From a checkpoint of a small transformer trained on Wikipedia.
Size: width 96, 3 heads of 32, 3.7M parameters.
Architecture: learned and rotary positions, tied embeddings.
Training: 249M tokens, 7596 steps.
Each number is 500 + 50 x the weight over its row's rms, rounded and kept within 0 to 999. Layers, rows and columns count from 0. Numbers have three digits each. The size before them is the row's rms in percent of the matrix's.

# up: layer 2 MLP up, 768x96, rms 0.0864, rows 364-432, columns 0-95
# down: layer 2 MLP down (transposed), 768x96, rms 0.0703, rows 364-432, columns 0-95
up364 105:561436505528408493481485430596379498448544494542462571507519489496571455426433535477479539567452453537518562551428496545502449510522462555556475534417464505547424479637529506470507534554529516469476491481540552480520526465509462465463562498477580606514380519519463514524444377502418527540
down364 103:491424561410490516480563494510454417523521524530570484527468419388538566453449436428438489513514482429539519500509611411513597454500451406450456615489518595502500593525540538566571469452465479491492512546503517556441492487444556417493565535492530485504575553473541553516433508445513481514
up365 111:511450539504520489445449434410445504469524443519516492522460424509464557637453663477526453540458424499423510502483549609527485521586519535459549549473451521477480514456481545530501535485500446517494523455504555430503606504565493499513454514504505576454595602583511517431511410505433560505
down365 112:466488593531492486509498517440521563432530540477507487550437525423542501504488489559571503598424590494449543566451495474538491569477523454497547508459521511409513534419548454536475493446476559543597488514430429474529440527399501506599510398439494492447521392457598429512489480609493474559
up366 109:447500480451447584469501506477406437427446446494472559484524412551468505446492581494486438554491509457432603526503572513474488430480479528556431446477451463556519542451502518551477564501529495553495458443508500493421544560561435493408491480489568610492575546658468492531472454443420507555
down366 109:485472428470544521428434514452519473503497549500546512643509523506454496506515474527505545482512569491500428493551481557509436497480496605577541425561516422536535510454520475402469500436517520528526618499511481558475488498479507596397479446423527564414580475473518499497552575417420421610
up367 110:544433464405489430474478494550450515528500571472480517401488467489504502495534521477518555565556427542483490527532472618491501577585522487464564411470515546575484466508487495465445545620548400559471511462598453540649499503523478493470434549476431459491485460528549423427495592507456481457
down367 100:577509460530438438553512559512552505563455529506556497552436567551593496463493454491472439516441376541512466519479503504489431547548509384444597502485481503562482590488525502471398536513492461576531486496542534531560561443545438462451520426333573433469504483522533471567495491513527442511
up368 103:496392526437451527543473485545408458475553559531472520376469421492494501482460513491517590628491474507515501508450565489569497513494485534485473492465473573491468554625431511554462557533602504502457503495497490576562552462554489431507598537484455559495450431630420450490550511500485510435
down368 098:485486563522488537556480461459468561552564526494548519534513535434427525578505430544469382522522477582426473550555508449509434446463519477527530476467506468577465491577528422456460522439519395548612471502490566525535437471480475450525543473432497414631557502451533509486533421416463451409
up369 093:451567517470431527474457478425529527538514492445429480529521455613484525473472568473448517461594523499456667564477586566577522447503480511519502428475451549572465548460403527477415465579428499450465452499476440578539437531521522467428478463514518542525459493548492563476503438601534457476
down369 097:536479535579511575499520599508511541463457457550558549478518544529559512428536422491452492517526543517473418486446498425514554470593534541428481534433508429420521351429486496489619474467409506461565419462570512466501566442536494462536538525464504508495525616541476477399476497501510502432
up370 107:540418530512558567517547491567499529530550515461478512480502516610540408480384569520502509520513526530472504510510475587483479418447511508459503554444469500461471510556454553573358481578472504498469517480512329478572510527498562464462559500475392448486501511460472465455390569429451483491
down370 106:442418526541480478442445539490528492577414518497487548501530392581481559443502505570493425481417478523493456527426563492472528544448514412532516490538438511569519471548582459512563530438563571539482417461551432457557482495541469500579506521451454522539544549378520507549470612585486417489
up371 110:370484405476530573408589428476507541439457472545501557472517492519473437544539507471607584486584581459458492508472525465508558474464512538521507501509545464477487439529482562525498509451498438609502468500555428507534490550626533565428490589521452512414464539470481475540491476416523396493
down371 114:535555477539476559578553527451476581382559501628514572535596450484442496454443470541514494492522522591518506491547498451470510455554535600487481411530435526505472494456502464431538467425532495546569485459581453538503469451550474428443498428549399460495444549515420540484557435477443512561
up372 068:474529498527375541392488392417490466459537541460513459455461535535526431467508524507564502661412471451499490579440471497508511499510482577517473469491567548500448591521548555468500500528498438557425501504571438535461522503542540432437533573542524537483430503552478526410474424433476525428
down372 054:457497524528497517529480492407573523496474530472450488522469482539472489434567500534446401573491526492492487514492522587429442480564427527548511380444432478572488489483434505584480581606418597510551472562567475450508523513468494464421472525486511562568458530591405440411530464428439531516
up373 123:499523528515446534507438498556549526506502467530490520510434561586455456561493646443549510554426521531389503509542510568531538546541451486623511462495458450508469516476438483417546566462528493410504431496493437481536464495498553458462528473527360435514363434550531475504529531445482508415
down373 112:411436449503477510502509529482519491438492539478501485525576466531497516381548506478566452544475505497568489527633441413583481426439426456447460512523524488440543434519514518447507462528530486478577550486524415428498500530579477517473467559507477581607420485542554574500386538523470575595
up374 118:430538508528463567503467534576499487501431484467508461481475470524494391486485502470529486657511477532529498534455549449451539391518439492453499531477540470472459508551436569583465609487465548568483508511487416513531548471598483530377582514518384446450474459579456431462563514458479477445
down374 114:524584539479561506474543513504586462487544482461550538613513431507599553402484500469421522467497437545440470506457501480479416477447470416485513624561472570476610461365473519539524482476499520557496492518527467472546488556507514511524486431513413412478473497435503509597559562447513505419
up375 059:459533485449462531463558439457515562494540489475445533533484507566575426409524512527571556507552504480519560582483585598515543435505511568441510488549451525614459501561576514523463581544502521487494487531541485558597499494531609548536599528478509526501531478595493525372401487550483562466
down375 036:560439528439506505555470541501566487465503492469532526491450508511496523579511435502490471553471462417571492502549496453366527511474572474478411536443533543508579495438576498433580478491513471477532436495508575405435503521480527521537520371530499501663530478525476535619544523388510480460
up376 100:472603491462463502505434528618463535502484534534486459508466490565414433505480501417552567512404508600474531440547478495574452465546500556545465480509458548516499533472425626462445622500536567410485491512495420486531477474514568475478595470569519525548458554537444531520495528414481487403
down376 093:473444620487428496434505489406578547457547450510577508414476544494539547548453435568589407507544594508533547491497445558453532594511546410485454496413485557467486502530471426489541372494493533547494496517500534461554477563525405570497499540441545510459508457498526517413489545451555502519
up377 093:514598541481479518462522461573484464486574494440501461479461479553575542498402495459546532485531421495419465516485477595527471477507412530501481489381496516569435487528557594481505609594406474513442398530468528506563493495475493493492559462489428533476455600448471474579564517427469487407
down377 094:566468488515620458531616429538434450386523539487477547493489506515462424553553459579495559511488480576606421497512486462431517528422463488567448510544510454500593486588525560429512481502491520511456475582527449512473500463564489502517534548432463411476535436494561464520593445457482447573
up378 097:565523512465428460498414443495504519525507527534509512497435375553576564465420480550545521582414496510406510534476463580503538615537519522536548572542521508487459543529546532498427573533530491528486459493517506557497537509582475484437532576499469528450423411465511487508497559473457653394
down378 096:470469439518453457545480500469479520496448487562577530448384469546490572487465383440493498522482456578562532532581545503429460485447487474484509534554488458544566449541533461590547440513607513437551546532501490544412504463457545446379458489412477547491580566523607556470472543473564538500
up379 108:502470388439518500550536466660512490526571477518437514337449418529507492463444434527458572528470495598478506507453486538472532436500403575511483523404486531484509530545445490544527585554552555499502492445513458569559498476494535470466527548503422525491528551479529573428519593484481511554
down379 113:405479508502481503514474448485554598563537574534504513539553525517579545514496441524476504570490524511552484521436541492452505540470497503510511567655520565538491403544523542435426586429608462522440415452565498451479490492483481545570456437413477428457502446452502494556463440425495409446
up380 099:457442452500455513527533528549386393541604428485499400478478514519507533503474481473516576528496367439528517552459507497564490487507479493465475424418597443411477435580468594520454495630534518430533523532502527488549538559486495525520447591510528486482443534600514504443486502516474552540
down380 096:477565559609478430623487543493532551476436494516488523464550542459567457395496471591506494435476485512420393555517532558490512485513536575447470516511566496522535501530526449502474455466492544533566388446466509492530447501539525475442506452423504439475573514598490420603482406500518451584
up381 100:427456432559455518477501534543443515408528711462447496545447458522531491497462507506526536538527447496523530532437534474571479542477414497498457552506494530557465480562525498582411622532528544540452519503507445497511460566546488428496479520511505589525496544512495415434451403427509574549
down381 089:517482597533567497484412493496529496564484425460521501550556598487537536543533434552618501449494466425508524606468464479528491511490564464506541526541537522501470471451559474511494531533485505554464474474438455486522430529563386432488400420370548505518605466479418427480511461528542504404
up382 056:469514508436430602452533391455508530487470544438512398426447524448460422471528459426507487567456553560489529494471486546535446524433492542489443593512516499524439532592466611603425532566518518511562507473479417535527514546601464464473536464560566453453458502522563504418426480517467518481
down382 028:475416466530487595525489491480503587557534530540555524471530630442456566502443518501599441414464508570486550453536520506415512455579489491484423449470440468543406468465531499440538521507602417485558575457458466481511525425502433440578555496417573517468503526478496562529520479480566578505
up383 116:455577489509497476476390496497483573505410491560467442522482447497593406453405533481530420472491391503470530606470528526477463561462517504502476464502515604481510547528520545457498499587407601535462468478490556509497545580458510493474498510618535576484527425502497463384443438495457485550
down383 119:505408555546525505575464566470519439463441485404495505420412545554528480572522524561473494547462442496443522485450519533480421521422497420453546478519499502547549520422500436560481519546481531520581462564446587478534613559410489415513503543499464562512572432462513460562579526414568545514
up384 109:342565552504548481457546552488515524463522533426439448480441581517506578515511523464497495558505477471539521473571480563470497472416500556468531395524381459556447515500495572508559474571476489464475446480525474588492544530458505516462510507605505538520532475565549606485469378416467540575
down384 128:457556524488497513426600506431526503492536513580431603558532400515489527561504453549442509399532360522474459506556407502481495492484510589518498488568491502486470424478549555535497556532461490483503584545456414537529490589500530540497601508431500498406548513516477445370482467489474477464
up385 069:403429503514388525496493460499454587390511563512436464427354461485496573495478522476530466577459457453478525560455531556519541511533477587539523549509517493558494586507543515560545520547532443576451470626548505514513536465616512452463514553497410441465449462549500511445541477494462522487
down385 058:499478569441545480523518485433476639526440480535504400550565445489563503498522444537516493564521550410593540456561387418388429471492511549446427495500490517520580472435483567449467606495498571502520516514563488432443462521438471505459539474508529552555508536487462492520479427457571551451
up386 107:399578554478485555402554459439413557424488491609460481392479534511533468425457607436508463496453527524535478495343551545538521402530451513503576547543535523540495590517456575523434534595477500492546503522488494519559517522527562481482476508501526540491561550564464554480478531464477484521
down386 105:562420478522454508504553496556528550502551477481631586525538524449468517544509431519494377454582459455468526440568466380486557482429551382521451517573464526502496413465478503562461444481543467411472473486535555509504443525423575564570552570494500494524505519504583465483425464531474496538
up387 091:511549353592384494486579460532432462543491524460456463490514518526556525462426683468530549478474425496405584513487476524563577501529493526459481499558543564573473421503490599488461553533483547491530548455523536478501580445465501479483537501430452528537477574471466489487441462469480496505
down387 089:514508525526453506584434572462532465556492406527521542556522524469539511516544462552534431564489507507483489505397441487522432474494481496406513528533605471557545473410454570407499489502577562587508504504505492512489474415480597505357517495491456473405608486520571570477478500414500471570
up388 102:365515453437455474431450509517475465364492547561491575517494520516482492487480547500524494523418543495531538524430606525444434521473502493561503455447521533660465486483551574493518419510540555453497483418580602448520480479502591495422498561474486548484431448580484432501524515462472500492
down388 098:525408546539537522406504543516522513489567445505494468489434446528454516517508559569447455481511442417571380414605521528486461538488484526419567487468457525506573512461493516487581568466427525546573484532527532603477600508426469460409525449521563505514480496456521532547573424494496392544
up389 117:427562506497543540494515441586543474446387457548515578510460468630483472490501591500625513570478491489438430520440503457536472517583360508512537463458480572504453452504457465554550585487569509515498559489552433500496499517582469521372548513491457485474560523526446512503515544465505565462
down389 115:523524569539521510602528495462601461481534585502464558554506530427508475534499454501472544465555497469586410477442386506435386489454459525449519543490522510470509563478473448473485454561416601522400510479466454535518537512466543502498434512578415487405521619549474571512531559454498560497
up390 110:492564554497538606511547446458507506497466512523421568537394452510532476469450545490569537470536513493536483540467431539526573537486521556485494458530432482555463512463479589456457449535513566442485523492415562546521494638534427452533524460642509428506442482523465586503518398457501571409
down390 114:480493485530508471461466496500589461553452525492575545615477512383463480552538457438486556454484452447498472473557440419574436487470488485577461530597482501518616526498511566376504474472580456510485447488481530544487462622546513460457443545489508502537439551487425507591508419540586461473
up391 102:474464550453508633471525426499361451514535566514469511440513467498478483448540590476482563483541416445470508598388494470574471474511447509474444583385499511514471469550510518537402472536473564471479505543475552470485471561502503451479614512540538560552523479571465425468516519430455439542
down391 098:515594443480491452564565583491563562502474556507523466493488467475487520474498484447489488500499565507456491572576558593514551530530460557496430496499449486436560463493431415511474571511540506492577441629454473436498454429482511449544439383508454489457558540418497402567558417559562547548
up392 118:487475556463478531448449550527443532477542517484463512435438540539464576513429550501552471486518474522477539527518528514587523383460519505488535471569503552550494572459413459517394552580528442570556460460420439606616554431581526500454501520475537487384502537474478487465450617510498563526
down392 122:464483525500518526517524572498487442557568422487461518601421571570409480495520395477539533393517519524428530480549461544533424533575556489511463435592432444502458523364527502444557453534540453519473476480447458509537485554496533515424617509536486572527504544505520512430547462557525476413
up393 119:400553447544464525493453497504558517484598544421497496508376495540537468460478567480514411664453509533510460545471537473484453518462505537576441545471456490448510549487488470503450515447530486505509511484563500489518472495484475659444567553568414627501519453479469389472546456508496491523
down393 134:510467453501584444545475460417474443532452485515548427476478520490490426521576451446475418492430586446578553443486548471476459523410440529594526517502492443488480472475467521447489555500596531500458567487556530607575591517431550596476494427558595504508470549515396543490479523520458493565
up394 052:525501543598499588539547417498488501427542520539482485532399520633515478558516534356524506499551541554491531520441523529485562557530499552508526458575456576475527562491533461577472502475498564525514519514528528488593488499531581530407509551569485441447455465592527462444534541502358499463
down394 025:504478582541420522493478569477567483545528451423527434526607487487487452555470511589452462457535461488497455561539481550476538496503441343524547544444516492472520583498534538621441495456578480527560438557454559550482503485493556575500491518541454463450528515541491655432443554468494504477
up395 049:471499454474451504405566434512442529415549545477410442588450420513546452447507567510619522547394538458549520489555478543543539462457519583528567494487485410485553503525474511517506552610560516491471544627597437447602517527502520503492544531493521525447515476491528551450554476519462466530
down395 022:476456467494537467555516534518567555469519418459534449643536546468454531471527517553452510533535535504523502633491462520483480424383507517451427554512545422472504397431479467457535496479523493502540555454535481434498422575434602592541469468520423504481502495519540485593551447475542556409
up396 095:519452417461512504466476528475520549450466569483555522400515410515541467409584574511502412505460559501546483617442538456506454482441561535541515591492521499597508510454559580480431533554575440514521607544555541498527486506500575463453472508546457528494462482527540508442469429406477387473
down396 091:511540475471518505578545495400514527592457479589532431560554571422489504464587419477488408601479577460521419450510431449472495455441480478518410471504524553472545553522489519419496555511513548466481532479510591498532435553449529567506478539505575498434489544497481566515439416486406602515
up397 060:468547539458456482459532476487466549472506556397536429499425500581532524520570560458550589521468508531550554542420484431547479507470460605543529505514464437576397460457573535594454521605503449539562477514566485467538461556499587585470575574556475451502536537534574451543533486530454452472
down397 031:394435514532473516524509527554584508442464439377438579618420561509517520593422581525536461527473575467510500434531496558484511448487578449487542557440500461480533492420473455510495519478551421525553450550470515536521500496459631517469441521531477537462469522540446461536417568524475451436
up398 059:450475504464527526478487447512498473491545535495387468511545430530471477573461520462535420512490457516531503540479502495576571564550414521632422447356444427554483446507545494533418497561544478510412460441473460593482540541535499529395548557550421456461450518547481505416462508464441466503
down398 032:505455475436549563464463499458405537552461482607466517542506545542455546449565589531548356465511439481479459474503541439599549523506554452533514555543508506504442437461486471604475471463515400430456483455527433495547464530474573426495558578487539498518452528632556532511464444553517487516
up399 111:501459417479579569445490513514489526471540460433381439496506527492530472528494533496486495496544424507501570569479454421624607542534541476582450442525483507458464515545379521564438496548415528537431492489513373651519556574498579537507451486509497465495519556491475483475464488533483482505
down399 114:416469513527454521480430485518486501492609514493600421505484555470438460546517509502558459546512495450430515607538472570486531518555508472407524554506485460429543502543519414387569499487404531572481441519520510469501545559508503492496403413536544563601445468511580577468564417458467540492
up400 061:497463560492434546433401493529553538470540523457476469424454459513507411552420580479531531534434501434584527438533461565456506442580511574479516448453485487510406476514427555438433511512434464535533490514540417551618571480490593504504525543521416531488462438561511470478503400572523491440
down400 040:485450548469435599618505511499541565603473434541556474495494515523479526536410492403502444480537505470497569477468543486476391472572431473508527479468442438558475488428527491556414543527478522574524562359521429503546493495472588481475491479609579508540488563518511439518472468514462572537
up401 065:472529517468481459446548477535504491431478542399454474422569570535553475481429563383598505534558429551494450513513453453575444497522464592510514542403457569427454520529459521449508486566499467457485433508571525483520598545459495492470445580523450505480435474569475472433580497453515551389
down401 054:474435500479593478581540494483528553526447539523513449629596513499426560493471454588463497494398539516542445505535474463430529480487576454436408467551644515463528476488518493428472520472581474523574547444522457516444472460547520472514535516445549520460544396506539475512477378471490475566
up402 104:539562545540460571499484536507497574449491609457476520488463475489545475444445468457489428508533541463438433561491555522540514511411567615486496530511409485567495493549459502479444483594485570590397460540632554605570534508464490502456556555471429478539512539484495501481522538465406435459
down402 098:508492479484423512577488526592467461468549441498596569463467551435464488541483578501493463480567513440490520486474426486519490405503515546467578577541381455502509584542427467527557528432496571562421480511512574490481519432583471519559456494465501457452631465460462515534570412463577543472
up403 117:377442471552542588453519474492471579443475529419515467488474543554487544599489513414531510513487436479392608526552562577514504479514443490497508414459553571510507484537457606608530525499448546511491371452535524512529463481537474505475518545526556481435532476530483606465550549438464469484
down403 127:521436543415548514461497438391534506454508522512444546535559530463431461556546560444477540414432528523535441538531491461540545429463472589508462500545454488477517461530498515436441542449531518538463414461450577475503523491456518531552532579441551506431522529528640621595535441497502491605
up404 109:447477469535381568491542398457444492428491483560495532512508443469483553539433513492531459487502469432422562568369489494571547501424394523445551521568526411485423477506530582574474548504560596528525456568554525444467576488526424490479548523528480490472417508573513577498490510494507542511
down404 117:463564583409502493657476443481496536458595505508525505467424428600463468478484535490534532505524519518523472362561456509486473516498532475562408471534457451529588497525501589443467437432484422500484534532549522543521445536493479443472439561510554484474498473439496542427441560602577483533
up405 111:573561501501471460529486537560500478477508488456519522404549544654456453480497510479549509628520518441507596575577604506509506526546508494427484487505409568452489533474530466493463555507517600569407505539583431498523481522525490529498463479445466477506528528573366441485476559524434432481
down405 114:514457489502417395520554521433455469530609589504558470491578516491548504517420445574406538493510472443481418530434520566432481475498388528525396545490434532504437510479549488602544562451549521504511549575465534456537440496439479498547466492584469537493525518523588519571537427482562460522
up406 110:426600510545498498392481485512415550419529522428502466499524540477541457396429488464492547499477450553550492515488552534616559552482471561599553462498471543536387534483435582438398528528418570494467452537419575485531537500439567507511521491484492548512508521511422550516461475423461523460
down406 098:434522434510516536524489592505540522461503554538464360493547539469415480564525451520503540524573561513400449534402501536408510553385436502479437495552534442431477448621545539490500441497430491461483557590460569538516468511572479528515627491548485483524484481543491489507504457520500527425
up407 073:520534525510510519470439487478444518495569514374480453377439429524437474522498525415514520510501453457519490543447571524457608408494501555530501427475470532557469565618480519540408532616526552526522491580468457531498513472595548442460496470522485552438511500531508509387449441463414532498
down407 053:497535562486439512549459518563632489478544522531540598563413519498540606511406572462419473406478523462520391450471502535455487404475547485519539585498536479550513505474520431511550492466562513591523571504511505548464504452597420487433474458422488501544448473483468571465472580493495485444
up408 090:536527475578492462515528499524475441513489515473439460468545544450561478447378567492507506357520490488452533529493526599651622477484550594459488506456556514427546574586427478511483520564463463462487459537502455581564510551485503575489471498535449454465484532480434563477504505572486415488
down408 088:509494547577484493574456435510538472488413543488632544518447537517396563567524458517495496551486521521485457479493433464505479528561517441474584487577524525543574481481504480499466546387522514499568578433512521538502503429460459440562404438405563489571518418508587443572469442452535427483
up409 104:454542497497539471431396534544424506445576590445491442432502517494489486559463509390453588486433474645455514532490504486534475522506519547606423542463540535472522599560393486531523526513454480521524464451514475516467471445504536556505548497505522632433521520500415575500480539511470432558
down409 102:537548505486494458442498466404497488544559457478537456457506512400513572612577582407505520505506485533459536489463510537579566481552434473484422556489587507570455420475527510492564545449547390537536530505484482553540519509514458584610416557386518453525474495417497427485496465478527546451
up410 117:469463390473432504499524410426452524526421500541500520449450521523477420540497481542531490502470506570520568590406535482452471440582330512582558485515427466455468527519543582530519600472530555472520483468501453470486582470562479547418496499606487473503539536524503467497403532479451457481
down410 115:517499536576571452520429450565523548581527533437514570417429578550495480500503518592523534456451472529601532384433467473501527422533458527492557484520508480519577452496461431510398526520477551540435507538549448544602495450482522418494484393510555543526387552524524474447528454454518489454
up411 100:397415487512504502492488407533522567497531516473501441478374444488489540596430492485553580579460371551498532531554425601510478517471466499559424472522491505625485533576479574462524501534488464553446487476469538518531475552526537485477561476432477443498467498494547604530406526530495537578
down411 089:442505464489578456551509483515485466594460491483496519514524540493496538440512546503476447538497471559551495456406493407417499492542487490538454484513551502603535477547550507515604511437561416560501457412614530536412524448499463370538524398517573538528538415574454580482488464436563513538
up412 111:475475493445515578436580451462466481507476496462508459485463437513520422606451458483607525549608591469508599454483486567473573431540470498464477445571412541487449508521521548526494512485462578580456507447525526487480482538518559618420505452577542474539499509523464532494469538485445601390
down412 115:617431519510513498500490507487519451546548471499439534464456455530461481474511542559522512478441487519517482456626581488565513512510493554579445609462519440517560511516606548462515550391549439447542482603481467490503492392525556519445530506443433400454476499560518572461528452504491400411
up413 112:404527556495470553470533480619549573515490481573438460443406584601540543512548540524527449553482552529530556405476524463533557471529559489495583558509401502564455559463450439517485491516523502489502416479468436563622480472495527550420515509568444445516523527525510553428437523559448463497
down413 112:475548462413530499586492650513562437500537498486467515546440425508528500436532472466419487437526507560450480511447479588550540443458587502505488536525621491526428439503450460461605517507546448473511379533483591467400469471495478476452504501526513525606573537556533510546486471483550479464
up414 097:524534381434512467524512456557446579441506559442463422478413482510428454465462543497464512504479420544517475539544518497500433402387460566515413549477495451494501505564512560520436500632513462512552526474444497510563473488531537436475631552454563467491505490560485521512449630541473511507
down414 098:490491519545506543461524498490469493429575444424531507512486450387516441573525577560553521463404526449597423592492460432534519460451475516596501488469462425423491568464516526599530477463523423479495554548430601492454542584607475484463522455506554497441456462504486469548529481527591451508
up415 065:489543442422465528436551469504574459475487568492491428388560555464535385492455553509625462480464523466482510504516583553550512481579554548542484463501410482556466512527502529585428549543506561456490508490486392487562464559507585509532576514539455529483478486523423507381469502443428485432
down415 039:479465602540509548503512518390511598483470508420481506393444427530511438469431429452498482459519558544457454487468408411503479429512544478488479594524511510527538472500517604457505527466555520561528491606542586545497546449423535508544533521429535511620502466467479548506546476574552444431
up416 105:455499494470521510403530547495451601364555543551476472483500561490460466421537493396566482614517437520513457485431482553459522560474488534543501432530594491508497449528537611562579430529549548589452449450518475507516534577490519492487434540515485578532491413508461436525430437472493454470
down416 099:557445518526568481430464568600477530585479414487519405504486553539421483389411445537370453459504461508435491533509487453506568525490509524479470537556557474440443434489438600503596492506476483523463552547483532535583523545510476556480515493437524496543455529498500505516596477395553515583
up417 101:537598520564483514436622452559547646395496445517450473507494547491583517519523485481502490574473454488394501529408499456509525519555491587502514522448464478480445582476492535476444484502471534532431472504489564508540540477500502545475604544534473548454484449509381371537496508508525554422
down417 104:447472497541558475464621499543467554483406545534508477554454517474517570444462451468579498544417483527510566411537449464479457494524464525462551600407555522491530512516608466490539496509473454510604516498534625526448518478472476511412486548457548557545467476491510430422384431490514475589
up418 113:563497517530489474393511485493479553521449532415474467524500533533563452500537501435520497457440429430522512555561459640461497463588560623582492412532488494519502535479507575425535518516434415534473499496559560544510507455573477445480521543481534485471481380515426440515418441511462586564
down418 110:583491483511461517522450562497534574485528452475533433422544463411478594510537512519473477458553534491576463453537506467468484451549563495439520426513468513464618493407561427409485563478548534400513528592577585530547489400505449559544546517511461499471468491487400509576491471522558465590
up419 108:464464564516449540532447513515491464561507532488491585444395457455444473496451497446562498585456503564493458508480404484546596481474519549492521459549384442506468471607443498517468603517507566517504488551588497590453529463594461497491520538454378516477469537447484557475567538404442536550
down419 109:451436607507503486563546581457517462573552563518490498438515475479510532504389518483466463503478496515512409462436589417606555489484506506483422506528544487472532464531539483511556551473517467540637530499513527514524531396539477407535529426460465568572518466496444436449577404423515530426
up420 110:493477577508389501478398440567502482426585618481491520452318404568462492499471520488532491600510505460535462572505529547456524504452483492553423566580522517582474562543511450513507544541547586522468463513521489587494520533492489500469563529481568563553502517510478527498516451431490535441
down420 117:532507553478496428420627507385520593390540512549601516444454526442512582513520488504564411508517454530509494475571504475358537449506484525546532518516447397493526496514525520586527507566515474457514454545534567504467503458452427399474513500539529520487516506452482424461551509483412524566
up421 105:450529522565502531563513509523564524481597468575437430497533559469506475434442576510498510589469466479519477543505568498473491533547466529507468561366466417450418458538496472607522481491415466566467587508487480440534463587441494551470511557503450552542503490486543446432334435490484463515
down421 099:488565590392519530588538584507585489487510443461546475480479446494488483402521483499515408496510520525482469497513470430609499459560524488559492500651469506570492568463512426475514569427468507567538467465531406498510420546424441525503577417503524541575519529507476483526433569488483502412
up422 110:530498563529443529526395504447555508536575518400489491463508423586570462550548551456506405487437520573477515486511561558582521469469578536513463449509516430531483540465440498571449435534498517426435452580508572589566544556461523516462533492493452522522532495516530560408491554387448475410
down422 105:433365448526556514494415479560547526556482536489553520528516486438504528524543505466518514570403483526508470559541388421459561520403550459448522546525531519405548533517497482586508471534578510433566575540563474483510566507469547493585555544512504566497465483536418437468472413419458449438
up423 055:488480509409402610483586465493464539487538469521409479483543505564457445504471543426504552505455549490492539505441542606542505478478581559555468495416509484535519548548454529489472474590429562450486477522442515563495524484561625545418451604465450487437426476511548450527514547503414550434
down423 035:440477452465551468539572529548552455371518520504581496593478555524429545500506499553468461410454575425484546553435501497534477469423560565471431533527625470477538467483455550502488482482566464515457457456602537496425536549514552484416422535488498435488579503442460535512503391457560490522
up424 107:441432475422501600444395546575484510537541547486472502496460517487472490512517521428504552539467499560505577490434481524582494637426624561471395553502495534526483544527493478486447534507554447481424404445474420507514613496549500485461478535533455553472453513461535591478523408473521448491
down424 110:520498507619507445555490502508460455506465504563490462571417566530490554476456524529496430513508468497482585461464423421469493523514469492437557492434465485502537585504456459535440488496400531493677527570477549401494563520505473604534489470503552525545476466541492469502534448482531329513
up425 064:471471476495482543399396450561463554507515444491498450565505411639454391542507569470455540492515533520480549506536527476500501531442426642508470485458494468513359536505503606559527512517537551510470550450520477558485577536530479439484516489529515493521543514521432430480486510424407577530
down425 043:537525477523581444497511512505591506434450397555580533586579571519485506488466576529496460475482521431488518534501415385518428470484506380484500560407593496496506521444538535456500530454529450516536479468478486485502468494457570514489475564524570444556567496429494407559439434539612513566
up426 105:490565553513517521432438506448503610515491485460508379514474477521477450459494627504484524467469414494485547607567563594490487520532520517586470424416543518437441626482456539501527523537530457425479483473517499463534477496568564433510482514562503548384510436593539511520458493583487484531
down426 120:497500478501495503464438558527471542494574376492565502573407421480513526438495536408461571514537424403473499566553508518537542462472539560524535492458494493503525463377518502498604650470468458521479526541375484482545559456509470586459580522561564471446440505520483517517464442462506484496
up427 102:553569525498493492468455467535536569524555544378435399511446464476474406492497633428543512521457512548535425535521513558605431480546522496542526505488404500521472547498501582410407456538464508438435501584516488530582525443563473405450563483504558491458436491519508473517472493548472456445
down427 112:504589548470567511491542521469594497573544537454479552567457521511518428426457521475604378540479512570451514440480458536522512521496506469466538547426582548548595543517453625480486522503418512510538415443480484487426411460520439532538499429443539498520462460413505484530565433441547440491
up428 053:511497518460421641437467425554510541487523506536517477343549472539492472536498545515517507505503485451516511598486529531525482553453503526554498518584542508566363559512456551520520567522527546448589500437508498460531486558566489570462456538565449539382480429517551606477521502468451555546
down428 028:488501532527430477479447484339430545475567492472491528432501535428488542499478455439543417482580535466545447577499556595529484505548413560581533437486514503513456449585509527554488484555472514562467551563574441462453483505510533383498461526525506512432546507561506568508492413459397490571
up429 097:349493425484497532396449540478474545398416626570443450485457506482567498485521535452582572580470534545508420536489447519590484507474538500506511483512544541532497494487539522507531548478573463499380521556502514524527594506588504450512598509477501513446443466543514533480499395444500529479
down429 097:558464479596535480518472587472444556490545534546556525480443501473446498413538446539433416523515486437511523529550582462485586488477566533527513455520397470482464477468513435656445546504486432560505519499430596399555501462479572573497538518453546443528441564486459428531555461464465469545
up430 059:516482516528442550485476468563461442484472551379495422418509473554518442374542547441547479505433570467494520626546545498519589473505551565583473433472543496491497537621542527519480486539524528466414531469632461483464570560516457557466514591494505549497485489553512499446445441500443479494
down430 042:526490464497560490542436587479466479567572532514515525507492395430466564514485462614527423464507558447468418483410481457567494449435494508519438492545460499540533454522390443518469564518514459501444512492470510476596495496526386432573507560407457482579573543603497545554449433499539471500
up431 113:410546580455516640480526528458440574474545498529448528484452506511475480494438512504556459621549510528509380510452502516533479421478520498449497503546396442451472527479403530543458455522511527404513489547491439506597488582576569459497546556475481538457531518645484501447542447495470517475
down431 113:480478474475508511496509439526559533511497468514524505453546564411446517429538471449475544591456535472484526505586474407539547474456597487560471527437487517467490524511492453503555541482511459440556400488409575419421465541470586437450575493521659574531504531515497552492518446578455404431
up432 108:501513562485401520477449424491525487527511617504491435432473517459536501484449493449497568489466571535538379554553578510525457527646501517551533442472416507528463469605551524599479451552517536444477545611488513540472553418521477487486461536457530449456402447484548476477530521511484595501
down432 111:509519543539563444531497546483492520469488438505547474531509526557511485532468520603524532461552558495516527548457396458590523506489461408463506444611494527562534443481448466484468429433555505463523552419456446473488583478501550489444517391433500506471575513514421532463628370607533530488